config.yaml
d_model: 128
head_dim: 64
vocab_size: 4372
norm_eps: 1e-06
rope_base: 10000.0
rope_fraction: 1.0
bias: "none"
lr: 0.00306
beta2: 0.98
decay_shape: "linear"
batch_tokens: [8192, 16384, 32768]
seq_len: 1024
train_tokens: 120400000
Each number is 128 + 24 x the weight over its row's rms, rounded and kept within 0 to 255. Layers, rows and columns count from 0. Numbers have three digits each. The size before them is the row's rms in percent of the matrix's.

# down: layer 5 MLP down (transposed), 320x128, rms 0.118, rows 67-97, columns 64-127
# gate: layer 5 MLP gate, 320x128, rms 0.133, rows 68-98, columns 64-127
# up: layer 5 MLP up, 320x128, rms 0.121, rows 68-98, columns 64-127
down67 108:141137124155114138171167145140097109148141169125143142135138122141140133111158083116119099115137129139160120113112169125103123143122125159137122116148126127134135128144155136110148112082125137
gate68 097:112148123203116179117158118080142151148120158114132144177153109099128134122106123120134118138135107125120144164102146133106133157131117134119123096091097087126098146130144121130140119129092072
up68 094:122102145161104150085158128095132174129149147095109127168174144109117099132123119146158143132142130117105139167087146182119132106117105136130138078093068091085115137154165119133142110138139083
down68 098:162120138053135115125082116165106133106118127115128119128118120125129096122166132155137154168095120121142118121132161139137134094153102095138149135178135134124143166141137119099122115118154136
gate69 100:124150104124126138166102144106135144153147114137125141113175113087136132108143090070079115139135169142117163159168142124137126174120180097137114137132130138150127104136146143137136065069157112
up69 112:112146122120137140162090143114112143149148124137146154107167124071133133120161088067076124134140155123127154173158132109131130168151156110131114143129112132163126129139145133135124079074137102
down69 101:107084112123133138127140132121151149102125139118125120122145140116156085121127108136121112099138120132134170103115124095152084162149158135108130116143105125132148104153098125164128115142161131
gate70 110:091157112133157138116127130147158075098143126119162141074121097124163136153124103138128102146114090089161128113161114104130094134109095135110115130133083113136154101116160147145133154107115149
up70 101:138127108150172140146105144154148104062105163160094141114120099108100137120161155147138112135119118130155116136117126099162113170161143130138131106173130154149130089149134139107152127117142096
down70 104:166109124131116091141161153118108112162138102112123094130115128142116132136135174104110097140144123121135098094165132141117111111071112080136082139097107144148128126118126158094119107137152148
gate71 114:120099154126129160098110118157151066114094097133124143133138132132160169118173167121147159108106076125161102147137148141094194086108116110180123153129122154139136117085122145127111148123063124
up71 123:130104177144097135124123116145137062150107128104129125118125147114147154098187167131073162151105120102179110105160120106132133094096146104105083133163128137126114130103136133117136125166089126
down71 117:142097123126119107133118128100098143117158163120165107106145130141122118122101101131121114133190146103106155118110126110104047143128145122094125127152110135125134152191116112174136100153155139
gate72 096:070203153171113113122120191132149129120150113107118136119167107072148149103174162141095121126116137097126156098146131119116153100102115128144139128151118139129163146114120126074105129120152147
up72 085:148105123138122134154132108125087098123121153132144142128099121159126103137112066098162103128156095182127121160105140128144120134172139146123142139131102108109099138136122132167099129133050127
down72 092:119178156177116133127112161141142169099136125177124125098108128124143141101159138152138124158089129136139116141139152090139147103074160128104170141134117130176132159119089140099092133170103126
gate73 107:095130127133145125163138137121116146111109106164131146100136095130139115144132119147130112149135156140093119159123129095115161149146157128119124135101139132155129114114091120109121100117130171
up73 105:124094119097134155118140131126140161115123118125121164133067127142153123138135118123129115140123119132086148139136137144157146142138130161112131128124130070160138167078141104127140129188149115
down73 108:176105149123140101126118139102117143148146170101109123149120145141131124100153061097141088131144140131126150138113184140137108147122139117147144088139130124126154147132136138111129136143122107
gate74 096:130127137118169139120091090130128142104158116116154121146169095126133114115094112103116126147124126131172104127123107129139145129127132117122099125107120138131127166105159151126109146089126100
up74 093:149149113126129096162063142121146080072111110167122163147156130113082149131148171127120122099081104147104127113105100115168118156137155125094129108177140150129142148104111115113150141159150112
down74 095:180143193143179112090117158144135127104149122149169132158129152138110114147175168138125156131102121149115128112133100124148133122121107131140111156137129144148163123143099133107124116187133141
gate75 097:171142118136117097137144077165132071114113134153131090114085141154116132090129149133096137079107096146125126139089132144167116150121126134096171124145141139103116104102115120133095122170136141
up75 100:117152127116133140143130133103085133135123140138155157147148163104142117098131073127122153161164136117141088124142142085157141129110110081117123134112149116142118128137143161143131143162118151
down75 099:140122144137134099164116128134138102150129153110109130110163154091133134144126145128146123124064112096122091111117178164158101124139126147144147140159172123136123124118162110130115072116102123
gate76 098:133120100154141107116116124130120158132161132146163153129157119112142111119107155145151150166118132124099140117097159090144151130120136135102149125118102098148179134130130115111160096075138122
up76 096:152149141130117142133120122103143115154164132162052113129146117151109097078135163146122145132167149110137080102116104140136147106080099112097098156120141153096112139102097136092088128136131132
down76 095:106097099123107150129153144160126146107099152150175102121169139121116128083109126141117092129064144114085167114119136080108146104127144137077137115135122102114104101136148150150092167184144132
gate77 084:155117115204097119100102163135147135160097166126132113119118137113107131112089177142112100115150176107092117131105172103155127147132119098135157140134133122139130079153154122146101116111129112
up77 092:155110161123069115134169106134152102151176075118161139128138124108120113114149154154133096132116104106150103149145143136066148098126143144124121098138161108142122114094101112148142123154124137
down77 091:154124092104147119114118088163127139103115097131152130167121139119141130126136095150115141110121125132136079120183106159134106107081100145101123125106110133168170130090123130158127128130094142
gate78 098:163143121178148151128128093109150101110138114130142120170129119132148109137115124094135126120172149125132117101108144118151159110099078154103138134147089136155106116102095122144113155137112137
up78 091:128135159117143127159137110147128134106129130089141144095116113125133155121137098133132123102107098149175134168170079126156113134173124128133137142122143107102144143123162114067172131132133110
down78 097:127152146156110186135100130095131129089110138138128135135114101119155095151112137121125113136112170124150141148142130087168152132080100097152130118125089106129097141123101154100148110166120133
gate79 089:150148117138124123144146162155129148170128162119156071101121096137107133075145112129110101126145109161149118130110157091143177121151116099116127162144158152140135157102134131127130163152103145
up79 086:125134128118155166122123101106130102128146108147126160166171150129158141175103140085117127111126129109105108121134128180128122148150113127148149120139123111116139098130142140124098127106138100
down79 090:137142104098111136132146130111114112142140142185048117111119110139146135102099121151102134129116149136130144082120139140122103102129111127165145119139153171162117110129098138169129128108083142
gate80 112:136154132160100140148128129126147171147107146157120138116111152100114109117121107120097129101132132157133126148137102149106220146178113114123119131121146157119131159121140096068143140103137149
up80 099:140111106113119137133107132147140153161085137133125134143102180102111105145127127163115154121120147124134130140111094141109175147141156134133128120123113139100101136142153086094123137106150159
down80 105:171103136119160127097126143157155098155119111144101124133127122125139139178138131149129121144128165136146127144110147145140098122091135122105093091111134135107068100130148130132100128097154170
gate81 109:151121138159110137124117070124156141092106128174139138182112086083149135155139134128113133106156148091146121130120151133101118125159077158078163117117095152125133107106090105126157145142126138
up81 102:165118131100156063103116126122111087073128140126166159148104096147146122158108094081118154111149168099090160141149160098144120150167135116138120100132120122135077079112137126110105141147157094
down81 103:138122107134138163080118137151143147154130115127132128097138153120158114108119144146151122118158136119163121134091099137145110128079147151090150138141159096124113142130077150136103150148129135
gate82 095:124104128147141133127108096138121115091109134128187097120147103079169110167137127198135150124145084142122091123119148082101125170129100134133158150186096104143127136135136130152113108145091120
up82 094:163114094141163144121161180181123128091117088156179142153134124156159132156097120138158112144140156088159145098121144138163106128096117085122111102101093146126141110130099166137097129173097090
down82 093:110131126089104117139112120134114133142111104117052159098120099157108107147127129116112113174147123130157124152132158136178110083129120110128166156104142120166161191106124146106160140093131118
gate83 111:116120138099149144124148150100109122152184106142175103088115153134111134125190132131150152095117129117134119129122116155125141131143118147159130137136191152107144140085179143138149119093155112
up83 109:138128150126162112144127154120177113151125160088125108101107121152118152143133133089113134149136185109131101109107116120194154090149093120095134130089110145135136142131128125105144087111131105
down83 111:141152097109133134142157155064114131142130118144106125108133089091159127103165165147134157171186133126117127088116091155127092135163066157127146077133138145117137131167171156132139142107161155
gate84 109:141147145098096099130124155125145158143152144145144129156120095109085106115143162157144106111121122134129114134126109097113138116097100116116173128141130112141121144132115095140135066121078155
up84 115:109167093105153096122143116147128147113148123134130129105124113086109137101148126174140175119136157138148109145178129135184161126117093101130128125096151117150131134127136130124146177099099143
down84 110:119096139137129097151119134128117152114108076073098171139140127199121125100152090130128159091189132119096131133073116118140120132159121168145152143136128125129102094143141107154124180162100101
gate85 117:127118136145128115127123110161095109113152129134179149162145139144140135164115136110129113115120120144186119136134129132158127129141121119124140140123046139125124130113132129082134128087119136
up85 120:113149125111083127122140074138094147151122145172126147176131141154125099122098118131139132127143125114133143133121078177123119176133141130114150110137114130098170112157132118096117100121115154
down85 112:101138109081113143162120081133091116158134094129096132132119130152168093122149142111135122101182148105171105128082117099104116139112110153121154101119106150120163097161105143131098123126144128
gate86 108:112141143140120143119145126154131093141123110126111154114171120163180152131137094081144151156133131127181123152147111134097136110144117121114118131154152137115130146102148169130159130138090119
up86 114:126146102137140137140129156101114176121141145147149093136098127064069122131106131154102111104149130135103133111132144119142154181121121138125120133084116124137106125132098112127115140098127146
down86 120:129163132120102153119184130152128160132126136128133145116137133091114133121164138117108125150089143143152131149147148132124167150106106159120133143113139126146138149107148149112117136100130099
gate87 113:137165165108128112174165116135151122157173175109166125141120098096126167144119143113084148122116135130108137106160120126159162098128139144085117152086104136112115136143122116099115067107110142
up87 111:145141172087145114124143108148140139153186125094169125157140113085150141146143148151130168135119127131094136104155121115164148102122117137110139117070102140115150106135161109115134083090143131
down87 110:090121114113164133137152127165122089131149107139137128144118129114133104149134112169183135145091164103139113118098114112127089132095131129157149094115129140146153147118130151096140142094113114
gate88 111:111173129165097166153107086086196075137172132163094154154125129112131129119130135120092145130105172126132077097135162148123120162127099104132108131128157153123153132138112163161123086121130172
up88 116:169123127101138102119141152111083150153082109105131128135118105164071127157119148144139096100154140132148170140115127119102102084113194141150118123147110117179088164102143121119167131145120091
down88 108:140131135111137138113166137119122150147170132117162138101118092126118113157132166150119131088092150147126157097127119134130132117143141164122136149101116122141117127105123148144121127155171114
gate89 102:161142147149115104142134170173104158143148123138123165128161079093139127128120081094123119137164126109107131167145127139167145143139163174127157129137181139156106158102113120096118106138115112
up89 094:179097123109113095107170150166112162086136097168098149146159091148141100137144117132129105158097095126070147155142102145171132139119144159141185114146134141167151132110123112111144113155166124
down89 098:167094148061142133122180139111123095081100136118098148148131134161135116152129140119102132129139120105145142088075124121117143150125118127100124121113162144130154123122149147103121159143154140
gate90 108:099122133143134150115098117113122117129156114118141099132146138150124161123124149146096178107126117111140140147149186158086155110101149084161123114108127154131147146118099116098165055133131132
up90 108:148116142147119157180160149127121166146137133086170076111119133164143160136117083071162174154163162131128112094078159139170146120120144124130118155105109123129131135131167146131106154144073118
down90 110:158117127155160141167116133100125152158126117126078153103154139137156122113166111148116140102139146120106100065163127138150107124131103163114131124085133131151112127159109140151122132147111115
gate91 115:108120100102097158093122110134143109102134129119142122121136177127144145144152116123103108133112141139157119176106139134145160129136121091136136111081129109171188141072100123142132106140085120
up91 131:082117130125103153096121121141143116111131136135127130080155175113137130118187131129094111124105159139180127155156138126166142122138162072126127120084130109150160160114119119136165114135088127
down91 120:143121121129148096127128142108115143156131135102116122127115124131126120125098144111130134127178131133104145118120095130135060135142089137099113121154111134102097110164138092163124148128149142
gate92 113:147109149153168138155114168168105138111102138097137159165120125114164160141107100086150140098121119154182140153132143075153167143137140130139125140107100150132093129123132167070190151113131094
up92 112:150059155160154125131137137125142121128141133157105178087113138137158126086129136093132125146096108157094142118145103187172098138120137131110145135119075127121171113129104129104105114120115144
down92 104:142076129122111114109114126124133089090145106158134137101105143138116123093177151112154101131134142132113152112056118111140120157147125123116090111111145135133174144105139139119102107148134097
gate93 099:123115151108134149121130140136148122116141123162154115130093077087137132138127135127146098155112132149169039165132146136116160144158135110105156152131107105149144187115175110104105112116148136
up93 104:136127071109139158174120096182133134125123121140136118106153170101133122113176174147098092125154108174136156115127132130121136094159165166152127123098157137125159156098137110164077121158100112
down93 105:154136136116143147125128141146138146119131128168146145113132152093131109115128097142141084144071078126128116128097115128105112124163127131173116142135128127114079182105130127171142132140139093
gate94 097:146118139126100143162142182161132097126145162134152124126155108160137116137152166105128106155113072128096159144106139131101136113117161126128157137157169146111149114137140148124039137111082176
up94 098:156119134139120119140111153104156136116143140131093150161123126139107108173140133179163131161103115139114147115132120089126116117108098129156141155092125131081082128144142130192148131109130118
down94 095:118089152108170150128133095112137186093111122112131114134123140145117110110087126125146142130176142136120084125121164083133113136111082152135120114146112106142136124161117145106129138116147116
gate95 122:125148143162142172149086127109136153141141161163129158213095124114143151115142160129121179069161127100126103113158161118126145158125121156142115116133133173110145146125083157117146096138102130
up95 124:138158162170142156168112135121130145174122168142137142202121116113150135114163175116115156079167155113104083108133151085139107129149084136161126121155116188106138164144123115120134147139089114
down95 116:091119119174152114150057104100108138133143114146090149151144180136173127083108144136151097135158096112093115157107128102147085144120100123125125115118135160143165146142123138100112128110089124
gate96 108:121113160149129142081129132141103103118152155151186177173100130142148075163094109146150168117120117140141150166102132142097126123150100136090099117103122138087139133101135147120157077143124107
up96 113:107124134132125116141138158162123126156127187126160110134140134125105107157089107154086133089147122100112133119083125121119152142181136091120127115123100095119101142139140137135105101121118152
down96 111:079090146105094158112135137136079164107123125134130099110160122145123107106061142144122139118124139132135153198135150140087119139154101122138151136142109132133129168194166111104126111130131130
gate97 086:134148112107148134136163128127147140143178134146105110132141128139137114129144105131130102125161114115181104135155124123109121160098120107095133117140140147166142159094087130116148040130104134
up97 083:109122115082161149162114108086132102137162137152128128133126131116100093131124094119141144152149187123144095120134130084145114186139071129124132141153147154092131159148108145132093117114117132
down97 084:150121126131147116118138129141157168133168141096187110117114107108133100104140132124127093108090131127179096109134146113154103120112128185135128138076105132126137108108122125135109141134096131
gate98 087:140152090115178152142123184150134110122113135116181129127117118107107100154128142154132107110129111105118109122113180129141150112157080139118167106128095121132113101099104115121099155119108122
up98 080:123144129112131080108118107182135106120143173148129125100133133140112134099131183142133145160119150095100121126129166076133094141105119145071155106131157124108163078119122088108110137144117119